python train.py --n_layer=9 --n_head=12 --norm="rmsnorm" --norm_eps=1e-05 --positions="rope" --bias="none" --beta1=0.9 --decay_fraction=0.641 --final_lr_fraction=0.0 --seq_len=512 --dataset="wikipedia_en"
Each number is 50 + 15 x the weight over its row's rms, rounded and kept within 0 to 99. Layers, rows and columns count from 0. The size before them is the row's rms in percent of the matrix's.

# layer 4 attention output (transposed), 768x768, rms 0.0423, rows 229-255, columns 64-127
104:68 28 43 44 60 59 40 49 52 47 60 45 71 27 70 51 46 33 44 52 41 34 56 83 29 44 58 40 47 69 62 58 49 51 25 54 34 31 29 51 66 63 29 30 37 42 26 51 52 49 60 54 44 39 54 67 59 30 66 55 52 55 43 49
090:49 48 35 62 46 66 75 60 25 47 66 55 48 32 62 56 99 49 70 40 45 62 67 44 53 52 47 77 60 59 47 52 74 60 54 33 46 40 46 44 56 42 53 42 65 53 47 65 41 38 45 56 46 44 78 47 50 46 39 43 45 31 63 65
106:40 45 45 75 60 54 81 59 29 64 52 45 43 52 71 47 32 52 40 60 57 55 56 40 44 59 58 51 41 33 53 39 57 36 59 76 72 47 56 43 41 34 52 40 54 35 46 59 54 55 80 33 57 22 37 25 67 58 46 47 29 48 46 32
099:72 50 26 68 65 36 49 43 61 47 45 37 70 62 73 38 63 52 54 48 43 51 37 65 41 55 53 36 22 51 42 22 44 44 40 68 58 38 58 49 43 57 51 51 34 64 37 30 26 66 68 62 64 33 33 73 79 50 68 60 32 53 37 43
107:37 40 65 59 13 43 43 46 52 41 68 65 51 91 42 64 51 30 59 41 59 37 43 45 31 62 75 17 37 47 39 70 35 38 58 37 48 49 29 46 72 68 53 13 67 52 59 38 51 57 35 28 33 44 28 63 55 41 65 73 63 70 60 33
109:06 51 62 39 64 43 51 43 48 64 39 42 44 39 45 77 24 52 68 52 79 20 37 28 81 63 52 90 63 31 64 28 59 79 84 49 61 40 52 52 80 47 74 36 51 48 40 50 91 34 71 71 65 64 82 45 30 32 34 48 43 44 52 42
100:36 45 51 58 74 52 60 71 29 48 63 36 39 57 54 52 76 49 58 45 59 45 65 47 54 28 43 58 52 56 48 42 47 30 65 57 17 51 21 41 48 46 64 60 50 43 45 57 70 38 45 71 61 61 62 40 32 36 29 66 43 68 48 64
112:59 50 62 47 43 67 47 38 38 39 64 54 57 56 20 63 68 27 70 28 57 77 57 58 40 56 53 48 43 54 32 72 78 55 72 49 59 45 65 31 60 29 48 82 48 59 62 40 51 59 24 43 23 66 57 68 63 69 41 34 69 60 52 26
108:59 51 35 57 68 82 60 54 30 51 63 81 36 52 72 38 62 48 42 40 65 75 65 60 68 65 52 74 33 64 46 59 62 42 59 80 47 57 41 58 63 61 44 57 50 61 40 49 45 58 47 67 87 52 71 65 43 39 61 46 40 41 63 63
106:51 41 47 67 45 34 50 48 57 65 19 26 56 43 49 69 47 63 61 41 49 48 67 45 83 29 63 73 44 47 53 49 38 39 68 53 78 22 36 48 43 34 45 46 63 56 27 40 33 63 79 46 48 39 40 52 52 33 33 33 79 67 47 62
097:45 39 50 54 64 60 28 34 68 33 44 38 65 51 28 58 41 52 39 67 45 70 51 22 44 59 40 50 39 41 45 72 43 42 58 62 52 51 34 55 40 32 63 62 23 64 50 28 13 56 64 40 47 63 52 51 73 66 42 42 49 54 42 43
103:36 95 52 39 61 59 44 46 40 62 30 55 66 38 18 50 35 56 50 55 55 55 43 59 54 17 42 71 50 41 60 44 65 64 83 45 52 39 57 56 27 44 67 81 52 34 54 52 28 49 87 45 71 49 46 29 34 48 25 32 57 51 36 63
105:77 43 67 50 46 73 50 46 43 37 50 35 57 54 78 28 53 36 64 61 50 36 48 38 31 42 65 40 41 57 53 35 37 46 26 57 60 49 50 40 26 50 71 57 60 33 38 69 34 54 14 65 47 46 47 55 52 16 34 65 58 72 46 57
102:68 59 55 28 54 47 56 34 43 81 30 58 40 52 38 51 43 58 41 39 42 74 54 54 59 00 25 58 31 51 38 32 57 46 31 30 43 70 48 41 13 33 38 64 56 54 71 56 67 69 64 55 54 81 57 67 17 51 57 30 63 54 38 69
102:39 52 57 47 41 75 49 42 44 39 17 63 58 36 54 29 63 46 56 55 41 37 48 34 78 54 29 63 55 53 58 52 61 60 66 33 53 49 51 60 46 39 43 47 56 60 21 48 50 38 67 35 41 56 47 30 75 65 43 49 70 78 74 18
104:57 41 52 38 53 47 52 32 51 24 29 77 54 46 94 53 32 37 54 57 45 34 18 46 15 55 49 21 31 31 46 38 24 33 70 52 52 68 25 49 51 67 65 68 39 47 58 37 59 49 10 45 39 38 71 45 68 43 55 75 49 56 46 38
101:49 39 56 32 46 52 34 36 28 35 35 83 66 39 67 30 44 47 42 58 46 44 44 70 43 51 75 36 60 31 42 47 58 59 70 57 81 47 40 47 26 57 54 63 59 53 45 55 45 45 64 68 46 28 42 33 60 41 55 53 66 79 33 29
100:30 72 57 43 66 56 51 36 32 52 56 34 64 42 25 42 33 16 51 55 54 61 48 77 71 44 46 60 63 81 52 56 45 43 49 39 42 53 38 45 41 13 42 32 51 52 64 36 27 43 39 33 21 53 30 23 60 53 45 43 57 62 42 70
107:56 41 49 53 54 57 49 74 40 53 39 57 58 15 59 32 57 51 59 33 42 40 59 80 44 63 41 57 76 62 60 44 53 63 51 49 28 74 67 34 53 60 37 75 34 60 35 67 75 12 34 47 52 51 57 30 73 34 71 59 48 47 72 59
108:34 61 79 32 34 36 52 43 61 55 32 43 61 44 41 63 27 60 50 38 63 26 32 31 26 47 62 62 46 27 41 56 54 61 56 43 72 52 55 41 60 48 52 73 61 62 39 58 67 42 58 31 18 66 58 30 52 57 39 58 72 57 29 14
096:64 16 40 53 70 35 48 45 66 49 39 45 37 50 70 56 52 27 51 63 25 45 72 43 49 75 47 58 56 69 95 31 33 53 21 48 35 51 76 36 59 09 28 20 60 50 51 51 34 64 48 59 66 64 43 65 47 20 55 36 44 63 56 60
107:53 64 51 50 36 58 57 58 59 49 58 45 30 43 33 64 47 36 50 49 50 64 32 29 51 66 34 18 53 62 59 60 45 59 19 42 05 53 45 66 50 57 64 42 69 45 52 41 32 59 09 21 00 67 49 70 44 81 35 61 56 62 44 54
105:69 58 57 39 62 45 38 78 56 42 36 58 60 34 55 38 60 81 34 69 55 24 52 47 35 26 64 63 38 35 40 43 47 76 68 36 82 48 56 47 42 77 50 51 47 51 36 66 44 58 96 49 67 48 56 33 29 49 62 63 76 50 44 44
096:64 25 47 50 52 43 43 62 52 36 30 56 61 42 84 26 59 46 40 44 44 31 69 58 41 45 72 52 46 38 61 31 31 59 36 69 63 47 55 45 50 58 51 62 54 66 38 46 57 51 59 77 50 41 54 27 62 31 58 56 60 89 50 38
110:49 68 41 32 47 38 43 35 53 23 42 54 71 46 53 42 27 31 41 51 44 45 22 49 25 45 62 52 39 45 59 40 49 34 43 53 31 57 65 55 43 55 34 74 39 55 72 59 27 30 52 38 13 65 65 40 77 58 55 40 60 59 41 22
112:59 40 61 39 62 47 32 52 49 42 37 74 25 59 67 65 46 44 51 59 23 30 53 37 33 47 45 50 51 46 48 59 28 79 64 59 36 47 65 51 44 52 33 58 65 52 61 17 59 63 50 51 54 56 61 89 53 50 21 36 37 49 67 27
107:13 61 56 58 62 58 51 46 70 57 68 55 46 60 41 33 46 80 26 88 33 27 63 71 46 57 39 78 67 59 51 38 62 51 53 38 52 43 73 54 36 30 38 16 40 61 55 46 36 51 96 79 60 51 32 59 56 61 47 25 55 30 86 56
# layer 4 attention value, 768x768, rms 0.033, rows 230-255, columns 64-127
089:49 56 51 40 39 23 56 27 66 64 28 67 72 39 61 43 48 61 30 62 23 44 44 60 37 60 44 65 62 55 60 53 41 54 58 53 83 40 18 48 48 66 64 58 58 31 57 47 53 61 62 66 43 38 23 50 41 40 57 25 46 30 52 63
107:46 47 44 36 54 08 49 66 67 45 37 51 67 39 57 30 47 24 40 42 47 20 70 42 51 57 54 52 81 35 40 60 73 32 58 32 25 75 53 55 08 47 75 64 62 41 31 24 73 65 43 35 54 61 67 56 57 33 35 16 90 40 45 50
099:32 43 32 71 77 34 56 46 55 53 47 24 54 56 35 38 40 08 35 43 59 62 44 43 50 54 33 69 39 55 80 45 60 70 58 95 33 65 73 50 55 31 44 66 50 69 49 68 68 32 55 48 33 56 40 16 53 35 34 57 70 66 71 46
107:69 62 36 08 63 64 52 60 57 49 54 63 59 56 63 43 69 32 88 50 34 42 45 55 49 47 60 48 58 63 28 60 43 60 35 44 58 46 52 54 47 36 54 57 36 59 38 25 55 67 51 15 53 49 79 72 40 50 58 35 17 70 26 48
107:61 68 46 94 30 49 31 23 41 55 41 56 60 53 55 52 49 80 61 35 54 27 38 58 53 41 73 55 40 60 40 72 54 36 71 37 70 45 25 54 34 52 25 37 54 53 46 37 35 80 63 42 59 42 41 46 61 67 82 46 63 67 41 79
099:53 44 74 54 36 46 71 37 56 66 60 56 57 52 76 58 34 68 71 46 34 42 35 44 65 65 64 53 62 53 42 66 67 19 47 15 78 40 47 54 59 88 24 66 60 50 53 37 52 64 55 48 53 39 49 56 67 53 38 41 58 49 37 59
110:36 61 56 43 40 50 27 34 49 34 36 53 33 42 75 39 75 34 29 52 40 45 49 54 47 48 42 24 47 41 64 30 38 59 34 77 41 47 32 44 56 41 49 22 42 40 32 54 06 64 58 48 44 63 49 54 45 45 70 40 37 59 33 69
112:50 30 50 50 50 30 66 51 57 43 57 83 30 52 72 70 29 43 57 57 55 51 63 57 30 50 78 69 48 34 53 32 55 37 49 40 57 59 34 51 52 32 63 49 71 42 39 50 73 71 59 32 52 65 38 53 25 77 46 56 73 24 51 71
105:53 55 33 34 44 00 30 50 51 61 56 39 55 16 51 60 54 33 55 26 39 43 55 54 43 44 48 68 30 37 54 36 49 45 61 60 27 54 43 34 44 55 58 63 59 43 73 54 71 65 69 56 17 69 59 46 46 51 59 12 48 53 37 38
095:43 65 48 69 53 25 40 35 38 45 47 35 33 36 37 77 46 32 24 30 56 52 46 61 41 16 22 26 28 53 39 24 39 51 54 57 27 84 51 48 41 56 70 50 55 54 33 46 68 67 14 49 35 48 53 60 45 67 61 70 00 44 51 32
100:36 47 52 66 49 59 45 53 37 42 52 47 66 43 60 45 52 72 65 67 57 50 48 36 68 39 45 56 44 46 62 61 22 26 63 55 59 20 67 56 59 45 40 28 50 63 33 47 40 68 24 69 27 41 25 69 65 33 82 39 29 45 58 59
108:56 43 39 50 33 28 47 62 47 52 62 62 48 70 34 35 48 70 50 76 47 60 53 48 43 66 51 72 45 87 37 59 49 60 32 56 63 38 52 59 52 79 42 47 18 42 45 64 22 69 65 57 65 44 39 47 79 50 69 45 35 31 51 33
103:21 31 66 20 50 54 31 57 27 50 55 49 68 82 70 40 44 65 65 43 70 50 56 61 87 69 59 43 41 46 31 25 49 39 38 68 34 53 42 57 83 47 56 39 51 45 45 69 48 32 64 43 70 28 73 45 43 11 75 47 54 39 68 51
101:48 46 47 46 49 83 36 26 25 31 64 44 82 29 13 41 36 55 39 46 26 62 34 56 37 36 76 31 19 72 39 53 90 49 61 73 36 64 32 51 38 47 48 61 31 45 46 57 47 62 37 43 59 45 63 55 61 43 89 50 65 63 38 36
100:48 57 40 85 54 47 41 53 53 30 46 77 53 60 34 52 29 64 35 45 50 40 47 38 56 60 69 57 56 78 44 81 54 53 45 47 40 43 48 44 53 39 57 64 27 44 69 49 49 69 55 51 64 60 36 41 75 43 64 73 38 48 71 31
091:45 33 52 78 52 46 48 56 47 14 64 43 25 74 26 49 62 55 45 63 30 57 60 46 25 43 23 52 37 50 70 62 30 72 29 72 58 39 60 63 38 50 50 44 60 49 52 43 54 42 69 37 45 52 45 54 74 53 36 78 27 31 59 64
097:39 43 34 01 31 86 53 49 81 48 41 36 66 37 68 34 49 70 56 64 68 60 41 50 60 54 31 46 40 32 56 43 32 31 27 32 37 73 79 46 52 53 74 51 70 51 54 61 38 25 44 48 34 15 53 57 65 63 55 45 39 38 49 72
107:39 31 68 23 55 74 51 49 64 43 51 46 66 69 49 13 53 62 31 50 38 70 62 37 52 55 73 48 50 59 58 48 48 54 44 43 66 34 45 57 41 63 54 46 63 58 62 45 40 44 53 71 49 67 41 52 61 39 35 38 65 56 59 41
105:44 66 46 41 46 37 04 23 57 29 39 44 73 49 45 36 51 60 56 35 56 33 32 38 44 54 50 54 69 37 60 49 40 57 50 33 26 40 47 44 34 42 65 31 61 44 44 27 43 49 67 54 61 68 38 71 56 28 64 22 30 54 39 64
095:46 49 46 34 24 36 64 53 69 53 53 63 24 58 51 57 47 60 35 39 37 36 56 44 54 31 41 49 46 51 48 52 37 62 41 51 36 78 32 49 39 78 61 82 38 54 63 45 56 42 39 13 52 53 36 38 63 33 63 36 32 40 50 45
107:55 47 23 32 57 59 62 53 49 51 53 35 45 46 49 91 57 81 59 44 15 39 42 61 42 39 40 67 45 68 27 50 19 41 59 45 39 47 44 31 45 69 39 31 65 48 40 52 52 62 74 41 53 29 54 55 52 25 31 58 35 67 60 48
100:49 42 66 87 49 45 58 27 35 35 58 54 50 39 42 54 27 69 58 56 44 56 43 46 37 77 68 59 40 59 82 55 41 43 58 46 68 38 32 43 74 41 22 43 63 47 60 60 41 65 63 69 54 56 29 66 40 41 49 43 25 27 46 52
089:48 40 59 85 38 40 34 49 64 26 61 73 39 55 18 46 37 53 51 48 55 39 42 25 36 62 60 61 37 36 59 46 43 62 58 37 58 60 61 45 69 68 56 59 42 56 71 57 71 14 55 51 71 56 49 47 66 52 40 30 47 26 51 38
106:48 38 45 18 42 71 57 51 61 23 48 56 90 92 22 27 54 51 69 56 44 38 55 46 62 66 50 26 69 33 43 44 51 46 45 55 58 58 71 53 82 21 67 40 38 64 43 42 42 36 35 50 83 60 57 52 63 61 96 45 67 46 60 92
110:58 52 44 56 32 50 37 61 37 41 55 32 25 48 66 70 47 70 47 32 57 78 42 50 46 37 56 53 68 37 56 37 36 47 16 43 47 64 26 40 64 50 52 66 56 52 49 39 34 58 41 57 62 61 55 51 48 43 38 46 12 58 49 34
106:50 42 60 66 43 37 45 56 39 50 57 37 50 54 68 60 45 57 74 38 60 49 58 56 34 56 69 38 64 40 40 63 58 36 26 28 45 96 32 33 48 49 97 73 49 63 36 33 43 73 36 31 58 57 49 58 46 32 58 42 54 39 26 56
# layer 4 attention query, 768x768, rms 0.0407, rows 256-283, columns 64-127
102:50 46 41 54 35 28 55 50 83 54 36 48 44 58 67 16 32 64 67 44 56 55 58 66 72 62 41 70 58 55 85 67 65 54 42 87 37 44 56 52 51 74 60 58 26 49 37 35 32 48 52 40 20 58 45 36 38 62 22 38 57 54 51 40
087:52 76 14 49 30 35 57 34 89 47 59 62 34 46 92 30 61 74 65 65 31 47 45 35 56 43 66 51 57 56 56 58 74 42 26 67 56 37 58 37 52 46 75 57 50 45 41 41 55 38 43 49 50 33 47 53 63 45 36 52 54 39 37 39
081:42 35 49 76 76 43 64 49 43 69 49 37 65 31 33 42 38 20 64 77 52 36 69 63 31 58 26 47 74 17 56 60 58 76 76 29 43 62 48 55 43 68 25 29 68 36 70 60 25 36 64 37 50 51 62 29 51 42 80 59 52 51 54 48
083:67 26 74 35 64 65 71 50 48 53 47 40 62 56 22 25 63 29 47 71 41 30 36 55 34 60 65 38 43 22 30 51 36 62 62 44 59 55 51 47 60 36 28 42 63 33 66 54 49 53 42 66 59 25 62 43 70 47 64 48 62 72 48 59
096:42 46 61 84 51 58 68 39 68 57 67 89 35 45 46 59 34 70 57 46 63 49 59 21 70 39 41 77 69 47 53 43 75 61 42 84 54 50 75 40 52 62 50 68 45 53 26 43 42 48 66 22 44 35 68 40 50 35 63 35 51 40 46 61
112:22 51 76 61 38 47 53 76 28 44 65 59 37 28 67 64 51 53 36 52 71 75 45 37 56 27 23 56 68 75 60 41 62 35 47 48 77 48 42 59 37 68 40 46 64 51 54 71 49 48 48 43 56 40 40 50 55 50 37 52 64 17 58 45
098:67 72 30 32 29 51 29 44 53 21 20 24 63 42 57 53 32 34 21 48 56 50 34 82 47 64 60 22 37 57 54 37 29 37 46 40 24 28 57 44 67 41 40 50 45 47 71 51 64 52 34 61 58 59 33 69 54 36 48 60 54 58 43 41
107:23 61 75 62 47 25 42 48 46 56 40 57 45 46 58 49 38 59 34 57 59 97 64 67 58 41 45 52 73 66 53 58 54 41 63 86 70 43 93 51 48 41 75 66 38 37 62 54 38 50 47 69 44 51 52 40 61 66 48 39 33 81 36 35
098:56 57 43 35 35 47 17 56 75 47 40 18 73 55 75 74 03 40 43 40 59 60 47 73 51 58 50 42 45 64 49 30 40 37 68 56 07 27 50 41 45 31 50 50 30 49 56 67 64 59 35 71 39 64 51 66 79 70 62 45 56 44 46 48
122:52 50 69 57 55 66 67 73 02 49 75 53 49 38 79 52 67 40 74 67 56 50 39 41 13 66 39 59 32 43 54 61 35 49 38 43 70 30 54 55 26 34 43 44 49 46 25 56 16 76 63 47 56 43 37 36 43 48 17 30 39 55 53 59
108:63 42 48 56 42 61 85 34 83 53 51 42 47 58 56 52 32 72 72 65 50 52 37 28 54 54 70 18 50 33 45 27 23 55 46 38 79 45 39 53 74 46 33 62 57 43 35 29 63 64 72 75 34 48 36 73 39 60 57 55 76 31 57 90
102:30 67 36 45 56 47 60 57 28 55 46 58 70 33 58 50 52 33 42 65 66 80 09 49 65 68 53 40 58 56 57 57 64 33 60 64 28 41 77 57 39 24 60 49 40 31 34 56 72 49 42 72 69 52 50 58 51 38 55 66 44 64 47 49
110:95 38 39 57 74 33 50 71 45 60 56 65 70 42 53 23 47 47 33 47 60 41 45 87 33 23 40 39 47 67 47 71 90 43 50 58 57 43 25 63 47 43 39 29 66 33 68 53 17 45 43 28 32 27 78 38 41 46 47 22 68 68 30 42
118:30 20 61 38 86 46 65 83 26 67 56 50 28 60 65 50 84 37 17 51 51 52 45 41 48 59 33 63 49 12 72 56 57 26 48 59 53 46 51 40 23 42 55 45 70 33 20 67 34 50 27 35 47 59 47 48 57 47 35 66 60 48 36 31
090:49 43 49 56 32 53 90 31 62 66 60 59 66 48 39 43 44 91 52 48 53 66 43 24 51 60 58 43 61 34 33 23 21 42 45 48 57 43 72 48 57 23 53 83 51 45 63 34 72 75 40 79 27 59 45 62 55 62 73 57 57 15 32 51
107:55 50 59 66 42 35 34 26 98 34 41 63 59 52 49 18 35 54 43 36 76 56 83 78 77 24 24 51 56 69 34 31 65 11 84 48 33 73 44 34 52 73 61 46 36 60 74 62 37 24 44 40 80 24 61 38 46 18 67 29 44 36 40 62
103:64 46 38 42 62 40 30 39 48 33 68 60 44 70 59 20 45 50 77 71 77 28 74 93 45 31 48 54 49 57 46 41 65 79 69 32 35 59 42 59 69 60 40 23 41 62 38 74 50 49 74 26 58 44 73 44 63 52 52 35 53 81 55 38
139:13 38 47 47 53 57 35 47 36 68 46 56 40 47 65 53 53 48 67 30 44 48 55 08 63 50 49 58 59 67 26 50 29 55 55 27 26 57 59 60 36 41 66 65 26 67 54 57 42 47 42 58 49 74 62 44 64 48 53 57 38 53 31 48
114:38 45 50 39 33 77 61 37 55 59 46 52 51 36 56 57 60 28 21 44 44 37 69 62 50 59 57 49 77 44 47 63 39 50 43 56 35 43 73 39 72 62 58 53 48 29 70 38 62 34 41 49 52 44 36 21 60 44 54 60 46 25 58 44
083:55 50 40 58 42 59 23 78 37 46 28 60 29 41 79 50 64 37 68 44 36 27 64 52 46 60 47 60 43 64 49 78 58 76 42 30 25 82 18 64 43 45 58 45 48 56 62 44 44 32 59 19 56 70 93 36 44 44 27 46 43 64 61 28
096:43 89 58 66 25 53 65 62 54 53 55 86 58 31 30 54 53 26 43 54 35 46 63 42 67 70 60 56 45 49 49 34 41 56 52 65 88 40 73 64 49 65 55 77 38 58 45 37 54 33 60 68 59 12 56 61 16 45 50 49 54 58 53 69
095:59 33 45 47 81 29 26 71 27 46 43 38 11 49 48 40 57 41 49 39 70 51 45 60 64 42 34 45 68 56 22 43 56 44 52 24 40 60 28 75 26 48 60 64 61 61 59 81 24 36 10 20 46 71 65 48 74 25 34 60 49 50 41 35
107:38 73 53 64 43 60 49 59 49 52 55 50 21 47 63 50 60 76 52 72 38 52 40 45 22 64 54 61 37 47 43 58 34 47 67 47 66 38 66 59 39 41 64 61 44 42 26 51 25 45 47 46 30 72 49 60 50 69 35 54 54 75 43 50
102:75 46 35 68 12 41 61 46 75 59 32 45 45 35 43 45 29 79 42 47 47 33 55 30 54 82 63 52 38 72 10 49 60 77 66 42 42 77 36 71 56 72 47 64 49 52 67 42 61 26 67 47 59 86 71 37 53 36 56 55 28 60 56 56
103:40 59 51 49 04 48 48 50 28 56 58 53 36 35 51 27 77 58 41 66 38 60 51 49 04 66 41 61 58 43 47 73 66 74 42 39 41 61 72 46 60 65 78 30 43 39 54 67 36 52 29 49 58 73 60 64 51 38 65 60 26 29 56 44
102:36 46 72 70 51 54 28 71 54 50 40 69 37 50 27 25 47 34 41 45 51 38 50 46 65 55 39 41 62 63 48 58 83 31 62 48 99 67 52 60 52 24 58 78 58 54 44 76 47 37 43 63 47 29 60 48 41 42 41 26 39 52 25 47
101:55 58 64 50 48 35 51 45 45 53 68 57 64 40 21 35 34 39 43 68 26 63 77 77 36 47 48 43 53 70 54 41 54 51 75 55 65 29 71 39 37 28 14 41 51 50 40 51 29 47 55 48 39 21 10 51 48 46 53 19 15 54 44 35
094:57 37 58 40 55 58 73 50 52 59 46 60 73 48 18 32 44 21 39 62 45 53 32 35 46 51 53 70 56 53 56 55 57 68 31 63 70 28 67 46 72 48 39 64 60 34 24 68 52 63 36 72 66 35 48 47 21 32 43 73 51 53 45 81
# layer 4 attention key, 768x768, rms 0.0402, rows 256-283, columns 64-127
085:38 34 77 38 29 54 45 29 41 50 43 38 60 37 55 35 56 39 84 41 44 66 76 54 25 44 64 43 20 56 56 38 62 63 60 55 39 57 63 31 60 56 44 47 51 41 41 34 32 23 82 72 32 55 46 66 47 33 65 40 42 62 63 30
083:48 38 45 62 54 57 87 46 61 60 47 66 63 50 01 22 55 36 34 52 52 57 52 71 43 62 70 40 48 37 46 49 69 77 43 83 61 41 65 51 42 45 35 16 41 70 28 63 54 42 49 32 50 46 45 38 32 82 36 33 66 37 83 41
084:19 52 38 32 56 46 26 63 48 39 53 45 43 32 85 62 60 45 53 53 51 41 38 36 48 54 21 52 13 35 34 23 74 18 68 35 55 61 55 52 30 62 50 45 78 26 54 63 59 56 52 48 75 60 73 61 40 48 51 36 39 53 38 39
080:42 51 34 44 73 31 03 65 31 26 54 24 55 23 82 40 47 56 66 48 71 58 50 70 35 47 47 72 38 44 14 43 65 22 50 29 18 33 46 40 31 62 17 59 72 31 74 62 45 55 64 48 49 75 60 68 52 47 51 34 19 51 38 22
083:69 33 31 69 39 69 52 43 63 67 27 53 68 56 38 35 38 38 58 37 45 62 42 42 35 45 62 74 68 35 74 58 64 47 47 76 71 52 53 42 39 38 46 57 36 51 38 29 31 39 47 24 36 08 34 48 83 75 31 53 61 30 76 57
105:43 58 34 44 65 36 29 47 52 53 52 50 57 38 36 71 34 37 77 22 36 48 69 44 60 47 59 99 68 46 47 62 61 37 33 70 73 34 46 40 58 39 26 43 59 52 39 44 35 54 56 59 23 42 47 49 80 55 49 30 41 89 40 61
088:40 66 51 28 48 60 27 26 53 23 63 49 46 51 69 58 73 66 54 69 50 51 54 62 49 60 62 33 33 54 34 27 29 63 58 41 20 36 09 54 55 48 44 48 45 35 50 68 70 54 57 74 66 80 67 80 18 38 89 70 33 65 36 45
098:75 43 58 62 52 54 30 51 60 42 55 52 56 21 47 56 46 51 73 60 61 64 54 90 55 41 43 39 53 50 61 63 73 69 64 46 47 50 54 54 30 47 65 68 45 36 65 42 40 66 55 55 49 82 53 60 39 55 35 47 46 31 26 31
095:58 49 42 53 44 69 24 53 38 45 45 36 71 26 56 35 47 55 52 22 83 42 23 63 56 48 31 77 21 34 55 56 51 41 55 29 61 56 46 48 44 53 42 53 67 49 69 40 30 48 52 39 70 43 46 37 53 83 63 29 36 55 56 68
105:27 80 25 48 68 51 52 39 63 61 67 53 40 78 10 71 54 31 53 40 38 86 71 15 45 27 91 68 51 53 28 24 45 50 30 68 62 54 52 53 67 53 43 47 32 74 56 61 56 51 39 55 26 45 30 56 28 67 40 53 59 57 55 58
098:45 28 45 57 65 59 71 70 46 71 45 41 45 44 29 34 45 38 35 54 59 59 76 27 56 66 40 57 70 32 55 36 59 36 68 68 41 59 73 53 45 56 52 59 21 61 39 55 34 51 51 55 43 56 59 40 73 52 19 43 56 57 67 44
104:40 52 40 49 51 31 39 47 48 53 55 49 71 36 55 49 48 45 69 46 30 49 49 55 52 77 50 56 39 43 53 44 57 75 40 44 57 47 39 55 37 37 32 41 65 49 15 40 56 53 85 75 50 56 63 46 29 32 47 52 22 60 24 67
101:75 63 45 74 34 52 44 31 41 40 79 53 54 68 52 57 65 48 55 77 43 70 64 67 53 14 56 21 32 48 19 45 45 52 34 76 47 53 36 61 55 42 61 79 66 66 68 38 57 31 38 67 43 52 53 61 10 53 64 62 59 37 46 43
094:57 48 55 45 63 49 74 58 20 58 51 57 51 78 22 44 51 53 53 26 49 65 63 34 46 80 55 48 63 46 62 36 55 64 38 38 37 56 49 66 73 28 38 59 66 63 29 45 50 48 59 55 66 89 45 40 38 34 49 44 66 64 49 41
102:48 49 69 17 58 51 81 56 60 74 41 40 43 57 47 47 54 63 49 36 18 59 57 19 52 59 60 54 80 03 66 41 42 47 31 66 55 57 64 38 54 25 37 44 56 62 49 44 45 25 63 44 44 54 47 43 78 53 30 55 61 45 62 59
112:56 38 63 26 71 35 46 42 40 36 43 27 97 42 54 60 54 61 53 42 55 40 87 87 34 20 73 32 34 29 68 50 47 18 40 71 45 29 39 31 38 65 35 31 65 45 59 45 80 45 42 31 43 23 45 37 56 69 71 30 50 45 77 48
098:62 34 40 53 36 42 40 64 67 32 46 30 50 25 58 60 60 54 65 62 66 41 40 96 47 43 28 54 25 75 42 62 66 21 56 54 69 43 41 53 27 76 62 49 56 34 60 48 70 64 52 21 69 31 57 55 47 57 53 44 49 63 54 72
070:63 46 63 31 78 31 66 64 70 63 32 39 30 31 47 23 25 39 54 33 52 50 58 55 31 48 46 59 45 34 60 62 45 42 59 52 21 62 77 64 22 56 26 49 59 42 69 41 34 64 62 39 36 32 53 39 82 52 30 02 54 51 53 42
112:43 60 67 65 41 52 47 37 49 38 47 71 58 61 49 61 64 34 33 38 42 51 87 56 61 73 40 46 47 25 76 47 19 49 59 57 15 69 72 53 46 55 33 71 37 71 57 53 52 12 43 69 60 42 44 72 56 49 46 62 48 46 72 51
105:60 54 43 69 16 46 00 38 38 39 47 66 54 45 54 66 60 52 46 36 46 50 33 52 69 64 30 45 13 86 27 54 51 84 38 40 34 48 34 72 60 59 42 43 49 78 47 34 57 69 47 86 59 62 46 45 18 54 63 59 36 32 41 51
118:51 54 56 32 54 61 79 41 49 52 45 49 68 58 65 46 65 39 71 66 48 46 44 57 49 51 54 59 71 40 38 35 58 39 62 58 86 55 60 36 38 56 39 47 46 27 65 42 07 59 62 13 29 41 70 64 75 49 31 59 62 51 55 42
113:66 47 59 63 51 36 38 53 30 46 64 51 64 74 42 77 59 50 30 14 55 36 72 71 38 46 39 48 33 69 50 56 59 57 30 27 36 47 41 71 25 44 54 54 80 76 76 51 82 32 27 59 63 66 46 12 19 42 83 55 64 31 67 40
106:54 38 54 26 40 61 55 40 55 68 71 57 61 79 43 45 66 62 31 37 48 66 33 42 61 65 48 50 31 95 32 28 43 54 42 49 40 68 53 70 62 49 86 55 73 62 42 59 72 68 19 93 57 79 63 46 33 65 69 57 50 16 44 51
109:61 54 41 39 59 74 56 35 58 57 34 63 43 21 53 48 74 38 37 32 40 39 12 56 60 75 53 58 35 27 18 47 54 58 42 59 62 62 39 59 54 54 48 25 50 50 67 33 52 39 63 68 61 19 74 32 26 53 55 44 28 19 60 52
107:30 60 30 27 39 67 25 66 68 36 58 64 47 41 98 69 65 49 55 63 29 46 65 57 47 76 49 39 17 71 26 32 40 39 33 72 44 45 49 60 41 57 79 58 56 49 53 58 59 60 22 69 61 56 54 67 55 45 52 40 38 25 55 36
109:70 49 67 63 56 49 39 30 30 39 65 53 44 68 55 35 42 34 69 50 67 47 48 57 45 37 66 40 38 37 62 43 64 40 42 65 70 51 42 34 67 41 52 68 54 60 58 50 46 54 49 45 54 41 58 50 43 62 25 18 56 34 68 47
118:56 73 35 57 57 50 36 39 19 42 52 47 65 53 55 54 16 52 53 55 39 47 56 74 59 21 69 32 37 37 49 55 43 35 47 70 36 48 42 33 26 61 37 66 17 43 17 35 62 48 33 21 50 37 48 48 58 45 42 41 41 58 56 68
099:55 45 56 32 87 41 79 49 73 64 69 67 44 70 35 58 78 11 41 72 48 52 32 49 60 42 29 58 51 48 56 40 61 46 60 57 48 43 45 60 49 71 50 43 31 58 49 59 75 38 45 54 70 35 24 62 36 25 62 42 41 53 64 77